From a checkpoint of a small transformer trained on Wikipedia.
Size: 14 heads of 32 (1 for keys and values), 16.9M parameters.
Architecture: RMSNorm before each block, rotary positions, no biases in attention or MLP, untied embeddings.
Training: a variant of Adam for these matrices, 319M tokens.
Each number is 128 + 24 x the weight over its row's rms, rounded and kept within 0 to 255. Layers, rows and columns count from 0. Numbers have three digits each. The size before them is the row's rms in percent of the matrix's.

# q: layer 4 attention query, 448x224, rms 0.0796, rows 3-17,35-49,67-81,99-113,131-145,163-177,195-209,227-241,259-273,291-305,323-337,355-369,387-401,419-433, columns 112-167
# k: layer 4 attention key, 32x224, rms 0.0988, rows 3-17, columns 112-167
q3 088:154129124078126085120166149119110188144160076119175127128123168146127126146136189168141092115155126121119106133095124152117151152181165098132118117129144109156135171108
q35 108:082082086088162159152126115094153142115126122170171111111117120087127124139104154133166106103169156097129122142052149123127110126115138147140159126145136122121125123147
q67 119:094111127115137158117136136125139084155172139109094132165171159139154131101139083099140129154123104131136127120167075140116103109114152140138102120124079105124128112145
q99 088:110121145138110113107139143107136147126162143135134116145155151127143119164080116152126108140176151126132133097147123077112151157206119150132115154111155114155101188137
q131 098:147148102146140119161131136151146100133131115146124136190145141177114164138117139152121179173157124140116169111103140088124113123131140125151186163090112138124146117166
q163 099:112118139151096140149119145152120075132136129152113138125140161135170113125138139135105119128199104103130136135133064128100138078128084131108137081112120123141124124109
q195 107:117129149126107097105149119175175126139145112117122133158146115133136119090151091113131144163174081124179127161175134114142120143120150133132128164115137119119124064126
q227 128:153093131178151085176155112148111132124139168133112127129169128152099156152124118141060087123153128121145091152106124166145111117114117189152122157125142121134135138151
q259 095:169131182098099125100157171134158124124113121162130154104139123179109118189108161154116127120155140142120107140133133082156130146162104135087144118131116119144075133119
q291 108:117106165105110104120135101128145080125101161132093149151100143134161110097119103102125162151148090151122107121127104106129097146132159159087112133183144100108117064119
q323 127:181162158126118096125133145168078106120167110186152106146171125094138130130143088130114118156135117152130145129119093148156056138102138119129094084104144130132145154170
q355 087:060156163145118148121131176117151128162165102091099125131162171147137133099127149111165142135159124119117166099128106110127132148142131140133086138133118100148120119099
q387 091:065139109141131167144081123129133114163147117137100120136131140137157120119160091098140110120090087104130153133170103138105136122126110141106091126154131100106126121132
q419 133:145127122121127118145144143159125143107129122110157090140155083126135135137121155166086079147134100128148104137148134140149129119094091152128108121142136137116071139155
k3 101:140095143133116136114159159138116147115114125106159161150131107122120136104124129152142152155112107149154104141148174088156102135119116156115114162133147107137130118149
q4 082:122106157106094117094138133121146132122130111158141151142089142117108153124131161152117135141100106133140098133123151138083164164181161126119066143111096122162160179120
q36 090:087082170146150140139085182139160139134111117105110155104133090146104160145151131148151104076148128117139089166152145145143165103104076139176103123161146129150119168139
q68 093:136106099120118130100117162106115085158130140095092127159131158128152136099138107065137135096109133144131103096130072127117118080110165133118092094090097112156169151145
q100 087:066135153134121109173151117145133154165157109117142135110180106157098156124064162155131114108176131126145085123105140092103148133144140164143080142130115145136092133136
q132 093:086142082136131091096124137145151096090116106153178120121104088122122173124127129099143110116098144136107132152129093132123076127157108130148129129091144102150122132134
q164 096:113137150103108147132085162166107064130090158092147090121126154126176165146109166097139115139161126120153102144128101116085140169131146153148142075094092142159117106116
q196 101:099132124118109159149116144130179099123121138125122088161167107136165116133120082139122109147109100120152127143179151090162138099136117164125122143134119133118129141139
q228 119:115083126185138073139177153113123156111152128113121120170134120156128123110109145145110090132109118128167126150109108132134138145133105158139091140154128139171117160106
q260 093:121132156082096092137085162123156180090116111112153132104102118107112192125096106153167102148140133146113142158079135124132129180167101132117128116112199138116106113179
q292 085:124105179086142121136131112129125090095121135136117156124125119134166154103111068097140151104121125107111099096102116125103107168125157128115104125122138105133095077093
q324 086:160146150139104108139150119176112117133138091164153075120167126100132159111122092131124121164129115141145111129141119140149082128114135157176073128115186144144175157153
q356 084:063141096146102113122111109122130123156132119087086111125185130165109107118135106133110138118167076163127153120149097133093151109119158183172121110099057147126094108149
q388 085:079136156158080174138100151144115134135065132129134123162123123130105183085153081137137087137114115130129128119138074121119151129105159131118094115087138133142122168126
q420 097:121121118121129144131156110183103144108127136127097135087139090117145135108123133162102093147150094131154065173120113090157144095114119148110106129128098124118063126160
k4 095:120138168100103103124136157164148125119097124120124139178088117122132109140123126146143153129129116131140092118128145109139132156095131113126082183158144120112162124139
q5 098:153160136098111081111145144110109183133160085108148180121122130160137109121155151159101138141189133110147119133110093128131127152125106090099077146110129098147131155111
q37 095:115094148095134155147138117127123133122098139161185124141112126091153140126137161149151135127116130101121120139072121088111105124131158160094133141122158136151120055141
q69 105:107104098124117128149169111118191121150154132124093109165179159138177098102118072152128130159085107158106104138172100157120125110142121152144108132128095111116134121134
q101 097:068100153131078119124119119119135152117112112127127130154164128159144122103129141133118081121149114099140120127141127104133157172145132182145131162107123119155102155134
q133 093:155147086123118112104135119121104118147134105103085128189145146122114117098150110190107163083140093138126141155134134119147112139091120119151144160097107145134164151145
q165 090:117140106105097123112146168148114099120097134125121151126120138142141120155118156153147136118119110097124080154150038142105158095113078162082127071133110134121113134125
q197 101:109131127090112100165153147173170134156206099124140131146157108146102142066140099109135144143184102146149118163148137112151138104131150113105126156116125114139101089146
q229 116:113105122138123089176145099160115109113142122092157122156142124141095176132117124123074087128141125141133099147113133170131090092142118171175137174102145120138134119132
q261 100:126098186132098116111131145131123106145129130125122132112136122145111116154140178150093109119162129146118146122121135130139170153110143114110125104108123133147094139096
q293 109:114143133103084104098138086123156078113098168122119129128145153155143135088113076060135164158157084144145100099134120130121098167140146161097097154158131117103106091114
q325 130:167157165138104091102132114149079111123167082178153111132189137106125126089162091101097131127126127140139133117108123149143078144116109126124090106110123137130128151168
q357 108:056140122112123135134131146143143108158150091133096106141161156178105131108168141100132128134147124118128149093092113116121148128134126136136108147130093110155109103115
q389 097:102137099143126141159096118134141102160159109136090139145132128157162125096173114124127113133095107091117150120151138149110122126124099136114098131148111134112112146145
q421 116:122108096124093113166122130170133124086127111118156102149180116118118142119110178162084075141138126137160110167115112119140126130114114164146110122117135141128042143123
k5 078:143127134096094147136160160119113163124121117103137143145154100109142131123115124147125167159113112136161097149133152096136122136107140130145126150140129091128140099137
q6 091:088118087100131143122118102116113131132125127116096120134160126152117111135118136117117139128214146137112116094124058097168117084124096170116165127132143161136141131125
q38 083:173108108138136109150111104129107151098104136178160125160148172144152075151162122111127162134135168123136143114103109124143078139109124133117145133118134166133119078146
q70 099:139156119103140126147161109103142148091073153103123106091125104134110101170112137175119105132113138151113157166128170101127147143158127093120197142179178130147090124109
q102 089:147098114138145142096124119086119122054094139133153105154129157119135089108143130084127128141144160138094153135165116151131108124148153122122108107159106134080127097092
q134 112:161111121110122155112153106120099140176120151124069139126144122139114093110164116131124106093109120131155097141119151118148173148116173108104139124134129127157132129112
q166 087:120123091104138142106149105082125149118115111134130149127097110091066117135142115163133144114081140132092120111080120139167119101117140130114127199207160145112110126130
q198 103:114124128109142144143158114116113145124117137154145156097141087135132160114099145171119136128125133121116127147068097128126139145133153103119155111098126143119154153115
q230 110:127170093071126156101105106141151119125137141123172114104124099127125124144157103117153173123140160139103120123138176125122120124140129106138180120116100104109110088165
q262 102:134124097195154150116113091121094096119140155128120073147176113128163076111149141081150155109119092116130152163148123162118125102093155102120154126175090125108156113093
q294 085:160154125137109105153131142100129130110097105125143113128161140132083154123137121123158139152138138132149161122150156157114150116141094148133130157112107138086093140123
q326 112:096076098096154134144152118094164146169100157096152165095093117159113128154115182160130121096125143121143066155126117087153172096123129159128186167139113136142132094163
q358 090:136145169106149135139108129126155090096117127142188120127070150113155136180117154142132133137102170113125097137102149138132091131186171106100140123143127115116151101107
q390 090:149100119152131119143117128105111121136111135101103153123111112163141084182124165162100164112142172111109130134076145150107174095132131150157136123204138149118099149101
q422 104:113123110122141123163127131098177132162108161166141114149143160106111161134095118097157152124114116121140145129145131122133147145150159168134125092130133123130141095136
k6 102:118149115159146155135097106133099127146142132167123124109151156118103140127150145117085096095160134120100152153110109131155161128143156144122149091085148156141115141118
q7 090:135114100155151140167127093158174076114117163117104117125162144137157137120087097088135141153114155169127102132143122109110149088099116117152104102146108087124123127148
q39 083:135173122114121102101146100145099096150116119139090141139162143112124171099154143100110107139127117178134154125146110131126114133130152129120151119146113132141141128122
q71 089:175128164153119071102104107111138125145138122125136148095117083118110106176143138164106102084128155098127163127101160176111151168141085088128150147151200148149133130132
q103 108:169139116144118172116125142130094109134106125132111132135135112130111132137152087123130139143089100149140124136133146157129134111105142109103126137125141134114150167098
q135 095:115127126134134120163101128064111155171167137181128170120128092125178085194135160133140119107116140114148106085135157116125170141137124091127201152167154148144148156145
q167 102:155110149150146082100139131118129168172150137110111161133084138144099140141143112137153146132150171139122091114133189131167109175150138113126130165128160123128099134144
q199 110:154121136140158137098108109068118147102135133134127195089110136100124121129135166148139160137133142173095131123076138147134102113157086113130150143139130119151142109134
q231 111:116143111094133127108102102130099094132109081116121122125072153114132142128080186090162162114096158092123134087143085105130092161172145109140162101145119165096176154134
q263 094:162177106133148147108140094154106115169128131148120164134116149146177140130129132133091110112129104114166144090203156130132114106099118115178131133148093095132145144147
q295 114:153140102110175153144106147135091162139101144161124101096129111078136142146154139125141104090160143123120125172162155124163115111114120158165159102124138180128117137160
q327 125:097097089083139153117116126079190131135114157080135140142096133126167118152107099100136174136121157152148114120147129121114146143152114145119162131180111117151116124139
q359 103:176085151137138151118157122125152162126155166130131171096096106139129126110082137128127149125090155135108129115111147146139119123136114112122147122126143135124175123131
q391 104:199108192122161127138148139112124141162110124150136158073123128117159108152098129119110127134142148137116119146119155111147098122101102096122168141150147140160136114145
q423 115:104144083128130121147082109100132113136147098134122151117099158173119113135146123112139171148121166145088169087121101118122126129179133137121119126129123138147195137116
k7 081:146083097136141106118112120056122126141098148150100119106109126132135153109108142139154107095140144125112159141124098151142140110153145117137166093117112125119094159110
q8 091:095124097170177137091110129103120135120129155078104127107141128130128141129131126120135163136141155124113145073139132100130079110121122136110178125106154144102156096153
q40 088:149106105144135141119117081150088134102150139096143107146096116134151119148159080129095159182088119124128161122128104138124096139128147146095149107115131142121132114183
q72 115:144146154132164140117124096118116163083072125122143103099098110100121148159128127141172103130131147118137128136119176096148142164164123145153120133150168158142109132150
q104 096:150101083132169165139087112103124113097104162131137112143102115115150113125145132091135154121097121126095162131140113137164122132110126107119139101123124138102154115134
q136 094:117103115119146146139158094116118116154149134099129087139152159112140088118173118109104112164092113093130148108131142125084135112155108101133164127178140132103131090117
q168 097:149083132152165118114139077102123149117140117134156132111118107095098107130133097124144130096076150131096136120120179135177106139137133115123120166162161111117154140136
q200 109:136116135133148109105110124107076133130088134124129168111121151108131136125100171130122125105113149131093130127084131132105107172132137118129164081133117112124162165099
q232 109:125166094106138156120082114114143134150095115139134131119133138132128108128155097120137172125134145124099136118119166116112117143131097105092146122125147113090103065110
q264 108:116152078161169137144106132115105124112111163095091107147130121126142081116146128116125147110136095095145132171135132125143107093109170114146140117115087110119144091118
q296 103:118152093161156151147101152142105178121135114140160085121124128128105147179138178141103120149124169152138113132118139132152157118120100143167126113100143164130121165151
q328 126:081109098085173142148104125095156148170099165105128157090067141166110131163113148125125150128145170147124120142111141099128154104144133130135183155155122143131112108132
q360 109:158094119121170148096129159127099154096110144170180123106085149082163127167119131118110122128137176112131108138111161108150089127150132108109134119127179119127146141116
q392 105:168116125129151106125105098122086114147134127128096106077089165142119102175096173124132157107144173147098147121089161069126150161175144135147155128169109150129141157102
q424 111:120104127123147156135068126079148133171118144158112116140122156155107138138131107117136160091096148122100142110152122113109144159133132156106136119150150132124159090124
k8 075:097118132139148111135117103115158099142139105155128132103119151143116139110132148120140083093137169148088171137105089135143154124182109123147132096107144170143099157134
q9 089:138138136107121114102161142133137113125111127170128150069103167065126156106150172124145100113088135152149079103131151125088131144131137129155121104161085119177183134151
q41 095:104109119143136105123115151145123156144137142101094169134113105122107133103161101128093103100135087136145119153123145131138160132116144135142082140152121144160159185120
q73 086:124095093118145156127096124118118104132125147138116148132131131156136129197141133098140136123125166104134100104113064168148116100130151142137105142106118110174147118115
q105 094:188091121182141086136152191179115177180151136098138148134112116104131136155133123112117115112094106124133101164113095142107117130109129101121079135094145131156159159169
q137 098:096121121115145128163122139100086169129127161141145136109113132094133179146107158086128147138133163130119098144111118133122120103150118144145126135133138113177142140153
q169 089:109124175128114140147134131114133098120124135161135116156107140133161168125101173124095143166141151140110155114139102099105122133189125136126142125109087120181145153094
q201 101:132101142079117153137177135101138117130161133118154111146116168092131123154120145123136088147087120130117111110159138111142134127159140169146148122148152105158146113134
q233 108:127096129178155107103160142123127146115145188134131092145118116113154092128077129134125092157116126101168117165089096102144105158134131164142128112143138113185124136141
q265 095:122128128085159116165157146146183180109115118122113160110135126101137152112107094174152089119132121143119138135135128142135121141143120121190121110085161109144107143134
q297 101:105110136125132113141132151124120150101094161131129158143115137138117119127130111107131132126108125105105137128135168093109107147150129134127110172116084119136101118134
q329 094:176145155110139120148134135143113133114137138163143048114111114133142162176119100117085145158133119134126111123155133132124093152132140145141148128129187141140141136145
q361 083:156118087173131158115157151190131147128157132140099172100171112150112136141098131149143127136122118162113120139154081152113182101095118110168120112110099118148137140114
q393 098:128162123108110147162155157101125143105100160101131145104141133120126140137083134140129107129119143142123116118142119105107117144135176105102136122075138121139150124103
q425 092:146119172096160114114108133154115167119131153126111113125093072118161121145151100136132122125144085121135096144135139136161076125133146106129147126112145116109154085175
k9 114:130110155098138156113110176134109163128099164123110157133068112095117124107125120127134154086123097132150091149152123085168145138101147159116116139140144125104109099135
q10 087:151134100097156143148115123100080157139130117124117141134198112138131113138105120136098136135151123113158110140121077131189127088094138134106128137119177144110091116112
q42 096:167151101105143147136142113115141105099102136171148107110115174142107119166105146129164165115138170118097141113078129114126105106102138125095157164107108122086117063132
q74 084:138124153109121127159159101124104165114127132120139138110145124135131097145149142148109098133147139131113134153160181112148131142108127142098132117123166113078106099143
q106 096:092122126133136138121096115100170076092129112122137112110118140121128126132157108111159137120157183118115157107124125147135106100143127135096144136184121159112104080091
q138 093:159172157075146129105136095151125165162124094133129132128112119147147101088115114141150136095192119118114149139161177140172134135088151139127116101109133122068112106154
q170 086:146116078098153163118131124065136170127119123127119170126152123100116119104158099137144117087104134101133105131113128120156115084069121111129111179172173126094073087145
q202 094:156150087124138150119135097123088152125125123162118124097162106139145140076134086139106169121164131135144136134111153134105162131123113108117146148091116158108110145139
q234 101:116169127082110162131084113149136094126131116142144151112136120138126145117165136142164140122165142139084171118169190125114145117122137100142142141072097127094090086163
q266 089:137112113196134121101123094126115075154161130087157059114144129129115105145149145099134149104140153116134100125108124150134137115102147095078112143154102151096184109097
q298 102:147189090136124137109121120143144139172129103113095123123132130130086163143161103146125120141128119137115154129158123172138137126141135159117114100150100173075110155096
q330 086:099115091143127133112139125056160117119108099107158162136126137131156111091135183131141105079155140094092109135130133106143180104120113145160131119146105129079140105123
q362 091:121142161083132125127085097090110112105089159138135123157115151136135109149151133115101119123072114089125137160096170108142094159167166124107138157120145123093098076151
q394 095:147117109132143138098091132147157130138165087146143127121145133156149125145144148132122137112131174115119137134139122182141096120121105167151136122170142138133088099117
q426 093:121143111120134137105142143113151092133124112151163121150161170088142111135117147115180132145150193108095191126126116121122151126145107116161126105122135150143119119111
k10 091:130177105138151141135113097130111100154124123159134121089154130140093174128099160105121124160170147132109133147115101149159110121131159129158167088123139128163140159124
q11 099:128088102133185157115071145113119111133127156107099093129102148136131143139116120093182097071148152106087118144152139120153091098131119182196154104126121161096129106158
q43 102:148134117182161105162149128155126135131140129147153103131161108122157115189154138144102083154097146156106121147100132149145080117105143145172130097140136133152128136119
q75 123:163140136119164099126130135116129156123070156136154148061097093094115147135147149129151098122128109129161099147129188102157143169122122126102153131136154120088112130153
q107 090:129107124120184162140129137125104133110097191137170127137107115099159149117081137134123065122128126110126092138099125139140131091108110130147116126129112114112150111105
q139 104:114119101123116145123115135114158095113075103130129124121155166140147115091156129167140112112065110115097175144154113101136146157106132155138080137150163143060108107116
q171 105:149111149148167155109119116114109149104124155148146121096103128084074103102121107104108108091107120162077128138108167144158097143102141131132114110148155115076123144141
q203 099:145109150147151083117067128091077153140110132130112131125127124096145148128147132156127098093125171121119145143096158179104122187122161090135174108101140134097117170122
q235 089:126132084137131110105076140085109133128076131121128123164136136115130131079152088106175177087101140133110141128136152180127092165145128132126103117142112152051120129099
q267 094:113119115160159117086083135131082094119097178110100108105091154134145134129153151123168136089136123127140107157115125098160120125111160137164098125161141122064121150120
q299 102:147108114185119138149114144146144156105094149137139129098103130149142127149125178121134141118173184122148099139154116137147159103137158122143155116105149140133150137127
q331 135:058092099121148127142108159081152158134075175100117152119084137132145112120114140142158094097114148140115115170129133080134157118140126170147133134142120150109105143133
q363 104:161099133095143106127106129119116146118078150118179137131093103098130119154166153118140116121133165107124116180093191119174083128168137121115130123144174153104120118118
q395 109:160121118083161114086115112144121116105167142137151116046085176108167134154102185100135127121097135136102119096130164065112122124138133111110166107137117093079150123122
q427 107:124094109151125158132099136078149107158108144098110140123149139111152139128128090117152123090096142139137129115147118154127162110140111160121113111123082153140128164089
k11 097:095088143138145111160122082110155117136163124137123118138144155134113116170113113118138076107147169134107168102086117142112148120178117143130136140134154164155113150131
q12 094:120132089118171152182100125127107140145094134131128111133176111139119132155110114132109144148165154133137139129090111142206131080108139160112135121112188150124088113120
q44 089:123216116105141145160109093125116120136117112169145122126135153123097105128104128119167144123158154147115148100107128125160116109120121103126130127078119125100128086125
q76 104:130125154121146129135141107110095180088109121117127173099146127122074122145120167193134120121143170131111152153107163085137138140125135117105158123089162134128128154140
q108 114:098112102113178134143092101103154106111127092155143105119117134135131091112146106089169130104154179107117150117119105158158124081127141167145159120175155153104104104126
q140 088:193182146121137130135158113135179136145113104118149123140072138142167111123124117143113124149164085093107155107138209155141111091107149128129093096108153148088111112106
q172 095:148099073081182165128115113085120157110132105134125165081149117076114120132141101128146137075109150118116137123092116133163114100086116078123146131156164149090129121143
q204 100:141139120138155164106094136098091156127103125163128106094096101107138141135112115141108174107157153105111151144095137149100085129103159118133146127109129157099158119129
q236 106:118165124085127137131101126156149086115085131153138172114131118123135147115174138144164141119140130140091195137145171112125171116120106076122136112103110136096102073157
q268 098:125129105196143144101095122117094101131165152089138080136169107089129083111151135094120139084110145078112100128121137157107123134088162109123127111164110123133177118121
q300 101:144186083129118167108148128145137135170125116145135127095144129111081136138153132164132118130117137147138171124114113166139159124146093129129145089116117165109134151118
q332 118:095097111143150140134113148057162120131089148115140151102093128136130136108103204128188097077121139095121097173115113118134160092123122133131151118129136100111109105112
q364 111:149125177108150134133088125102103129095093178149160096142103149094143128160144137146111126113123135091149110164095172106136089151146160148101147137113155133105113096175
q396 098:145092133136160131111096104128127156132136105147141129103130086134109113147148132142135146106128173093118132162140170164184117129143101157161148104164150131118093141127
q428 101:112107115136151148112137142095156086162098144146176108136139151073140148128100140078181129107120182087141161156137115120115168122127113140144157124114149158135131129138
k12 107:089142099134183117151128106119123120134137130170129101127145155128101152161120147129122103131163181146080156139110126121161117125159161138167122105111142160130128115141
q13 094:114120146144162103122065131087153102133113110102102096094124172153152143154126130107166105125131209153112103098132149125139129115152126143141126116136118141129152138152
q45 097:115121150117136100156143096147108130085139131100165105148123123128125129158139161117157113163085117141125149157137142154116099136132125137131114125152153122141160136146
q77 105:162089100145168135142112136139139174109068134133129133116123089114127180143176131148197094116117137122158134131113195157121153161118122135110096143118168101094104123141
q109 096:120129107132169140135105123116098141150133164116102136179135132117138139142151142139118082110112130133118121135118104112167159108117148120128093142056153180125138141112
q141 089:127135114085124168164104138118124110105090127118121110161132141123167145120204113118124094159095148134135158112126127134098167117140137134133101159152129108109097176089
q173 092:110063156163163167145137100148081115135150107155169125114105137137117133168124140151159128106104144126124129134078136133171120142150134170137109096098154114136121120146
q205 096:151144129131165112137093139117096132128112115104121114134129167092143152155103167107131077135118180098095111088077130133120143135121176143125144099113135119138201116135
q237 089:100111098138145117123102115110125158131092152160127099124123155138163137141151148092145123132145173136110168135117099128159123144139106148124079097163126144149175143082
q269 096:109114091128142164146076141079102144145099162096043113138152166111158120106138148132210127117125127129165138138125115130138126134111151131169141101135115107146146165130
q301 079:110100105131140144137107114120084145099123148155161133105143128143144109129149154125163153102136171136116111116133132145109125120137112103124116103145122131128159101102
q333 108:086111109111156159167100147135142124173108135116089133106115146132095133171087139166121117117120175157119127155124119095140147126153133175128102138144115126142122163130
q365 097:130136083128173105115121111130099190144104135130171109099132106128119105141134162125139119121148175163093101151075142152188137090137160122177153089105163131117142134099
q397 105:145095155074132122094119139124086141130122134112104106079096157072144128156118146117151141101113128129129113111127135048101154138140134130106165130130083088139191133123
q429 091:152111140154141137161045136103104117180111138093057119124141137135152146121148136123092112097151137122102101116137140117126137131126153168108105096110111143124156120094
k13 068:104098112138162155152144130102113170117147123125137143147121114161110121116158131146132110107125121186109138130141160118166145134118120163127118137080156133132099111150
q14 099:151126103122153149172139150115136092126143121147131142127120121182095104125092112131087140138171161132095112170139135161189133129145105121134158112114123152124109125110
q46 114:109185117099114113116139125141162103162119074123174091109129181133166121145098129106156127160142158142116117083131158131106127142164106116147133140121124129110110134120
q78 115:113136096125098093097131165116109164135094135111146157116133135109099069142094152140112171121166116121149115178120126100130133135143158140137170148116111110137170132145
q110 099:086130129099151186143116082149121109109128089150132121093125111152116165120121140117153128137126160124139133066124134121163147128176118150114141101149140145130093104092
q142 117:172141138144080095079157129134147131099121125128093124160160161166140088104136131149109118169128093141096179155161164135116129121100103096136158121130138101131163128089
q174 099:116157103148177145113115123182111119131149138163119079116147125091075115095140123094145107117122116147129109104135143173142155163106155125154102062142106168119104143106
q206 112:150123119169109118130148106129138160102130144097090109125091085126105107100136106148119150157140098155106142127133103165081129169127131106155102125135106121120152151093
q238 120:140153136099074085089134110150111127127098146093118126157113123162119136112121141141143171143161098129100129113158145137103125144110141107145137125137113101117182098122
q270 101:141115193146111167099129129154089123146180125158099109107152093134125110150117144109100162132097124112139105127142095139120139144128139101096092110138118148141160146133
q302 132:165146119128068107106140150147154123139140108128182080144130136142120103157146159102124143175133168135106146148152138138112132134158111127120143135128119128108160113134
q334 125:079085109148121112139137156133160141097106154085108175155127144103139122081160140125162093129141091121102104142153127081118174090141094140166136119147124107120140113121
q366 098:142147208074153121154133134102148084098154124160149139094125125116097162132137153154137124090104133119104120151109139129138097138147142124156145133114112121108095123125
q398 100:118118104119100130116083125101112142111146143137170118129123112097162132110138117128125120100107111100158146178121123149126127128165136118147133081123185115126135126172
q430 094:135100105140112106105162094134168101130123161089124125151128137122122136116091156108160131148128141153103184139131094143132155134151113114153110104160084117150149142098
k14 095:136098112138141090148137081150139127131170100151171062148156137132117110156145125134132076133107156128108135130113137166124136149171109123120170135126166144141143148159
q15 089:120124128152101074162199105149152129116154098148160138143127117179103092142146136160101124173120086164113132143136154148136141147136107120100084125130133095143160138099
q47 087:101134149072124160120112102157123078141111134151156129104141162149141144115149141101107140137103173141130122105122108123140119144143127148125137101106127159169134151148
q79 097:143162085124150133112102096141111114165136137154095131122113148100120179132143094139094141108150112091100132138081134100120121145102141126135098133137128158166117117124
q111 081:096146128159093137103132079159103081089148131145096115095163121156089134125152117149091177144130114165122158138175150119144143130170122162117132115127112133152101117106
q143 096:132138107127169135179109110117106117099143140144115112106137135151099100133150100118122117139148135153126151096113120160139112132098117118137144150112136104166140178155
q175 091:108098084126105105147136133167134125163129138143152126105125124153101157170110148158107125136181113124123105156140146139136148171132127142129157125123103113134130129138
q207 089:153121111130157135154171117155149141106144144150165164099104128129060105141130144102134111161131127162107142117124152116163156127142112099128112164117197138133127104137
q239 095:126150136110168167166099093169120117135113114134131106125106136158109143161123165082121137132176158122117134072078121133156134124162120123171140094127151151172153128126
q271 098:132143135142127151165120127165104155172141108202120108118180122153090093114151147152119137149138113122118120096195119175131135117109146123113099117146128128176127139104
q303 077:117112131093121162132078143115079145138119136170105090131131135103110153139176140097137103142157133139120122171102138116150147101134130154135132114087138153127139158116
q335 090:109093103117164142173091105188130109125185110144110115110162141170083106154115151106110170130118122131130139112124155133149118129172111139117110109125157153178123145146
q367 082:096138108120135120144160121120135143150177130148133133087119121173103149127067117120130119109136143172073141102123125127147158133095137122182162120149089074122136137087
q399 088:118063126151136125127099182075106149161109134115142154173156127107125086131158111140132124094151107100134132175085118159130142131157069163114118135169174126161113177159
q431 095:114106112148142154178068115159113125104123124163100142070134163180098173161133180128137140164145177145096158080100144101195152137171128137119117131125155157184127125106
k15 119:134128090116177129107133153081111137120114151135116132127090128104107125107116114149103126096108118104113110142107082128151110110130180132128122114101110089095116115132
q16 134:157130149125060151110166154146134146138135138125098147165115118100130127098149139139146126115122088117146120125131089098094149137131113115136124154112095095132136141106
q48 106:134090106156069103111156164141173118134129105140139131141128123128133158118112128144109165126106097147128117126115073141112137116127106122145153190143155097136116128101
q80 113:137142139150081122117142170145155114138124142123121138154127130102156106099156109136085114147089052152177107108165094135121131115125089128105125133136094125110128118096
q112 128:147111167132061136133151166143141148135119114113138144124130111132132134119117149134110138147150092126147109125135119108101126150127100120113127157128119099131137133118
q144 089:144129146147058114057114135144135124086161143123152152124119139092134149121095155145133154115136135112138105133144115118116132087138115103135150162157120127148146101125
q176 121:119196144157062103108146120154144095134108135141088118146138160138114122093132129092105139177145100175129143101159122130093131117145133106136110121138117117143132150086
q208 110:109131182138075099106160127144166109121122140140120120146159102147146129108140111178104142135124084161159116141147122125115140112122106101149109134163123118138088154124
q240 122:140082145128079123115170150102136139110175096091136128119132098125141137113099126164136126114091093128169089149144124144106117122124130148140151175127138094138109173157
q272 103:131116171106056086117169122137150129128179102126145180111087119133132148121107156115123105154125079148160120116118117106127134103187115127163135170094138101132114125142
q304 088:140137154152077104097149160135146104074141157090106139155118123116123099082106126119084156118123062114155132148167109130107140085137130115126126172148134103149130107127
q336 127:167148144135065103070162132143120162105126135126152128168145124080167100079160097127101115151107082122120142116154139139093115135095131080128129136138110113131150096134
q368 130:125107164119047108128158142120160140130141102109117162150161118137137124114114119160126121156136079151149159124138122105093124139159101106132101158170121102128125147121
q400 097:151132086145095127106132104178157085086142149118130118146145160156137125106131150107121102168126125139144144108136083122070121105129120080115104151151123132140135093113
q432 116:135122174112082100118176146128120169099170090117158152142146083128146107107121103161125144133117085133168120139129093143124133134121123136125123178129129104146087172135
k16 088:127133133151101115104126120142159114113122127121158107148134165099181100102138141133159103121086133091139128166103132137086140138135120069082142121160130153107154157117
q17 075:113154109105086130151125107171115169136114093139150135113176085169087117144084114130093164187134111098116168145088125147174140111119115133096111147128161150142073123126
q49 092:122161092119111145142107129160145121149119127145111149109130127126070116115117104144145158121159122128137141111102114141154138137131092110142143134097135142149073126095
q81 109:105151145124128161128135120140146143133153109133113153103126144160092100132104140163087153159170150173093150177081114106147120113115133115139198116130166168162106162103
q113 078:114125134142122135118101104118163120104132073135139110125118121148102087112140109123135143099143152083119152122124134170165124129124159131150144084168137133118094130124
q145 090:141142124136110139103157100159135120153144089102177112138113133139124110116101137121108148126143108101114158121093138135106133120136134124127111115114139152147155127117
q177 090:163151088085140168122138126144135108151129108150101167072150122116121130134127101181115168142129138114109140130108117135114136126118123093121145148145145126139136133131
q209 092:160117143112112160122115109132092144105092133168136143087099102168124134135113158147093189119162128117145149159110116136122081128099077116111121147117113117125112104137
q241 084:147164148078087157144127127155153111141138103137103164098150097108109122131184127135087129165146088153109172114164145139129165100108126078121154180098144108131101072146
q273 076:141125098177120142127160147137123086120150135108147103125161101099098109102102134100055156120106145126108094142079129161118134112097129104130140126141126127168175083123
q305 106:137194118140119166102124138133121106175127088140117123125130111113101128142160095168090120144116102130124168098091108148148134121097108148144115104127138150113135144124
q337 086:135134119133129162131119111083129117103132139122148143107108094139097131130137167121154116089106114097140114139111097153104127106098166098115144127125123101109100090097
q369 081:145109192127119149113109126110115110117102138141139094185094134098143128137139107171100149132133123096182127155141163122113092153143102140077131178123128118108111112185
q401 095:118111125156162137133103083130143115133112124161147132125133108171089111128133122131143175139173158121121141130129155195175135104142096136160134126164154148111055155164
q433 089:141132147099097148102199145107168112152114121138145118180114137112094139124097157111109163131110146107142149138157131098064149142104115132123144161141145122109121125148
k17 138:113158107117179131114121102131105098127111131168124103138138180122112138108125151116115127130138171142087139131135129108150115122146166106139120073126111163114151114129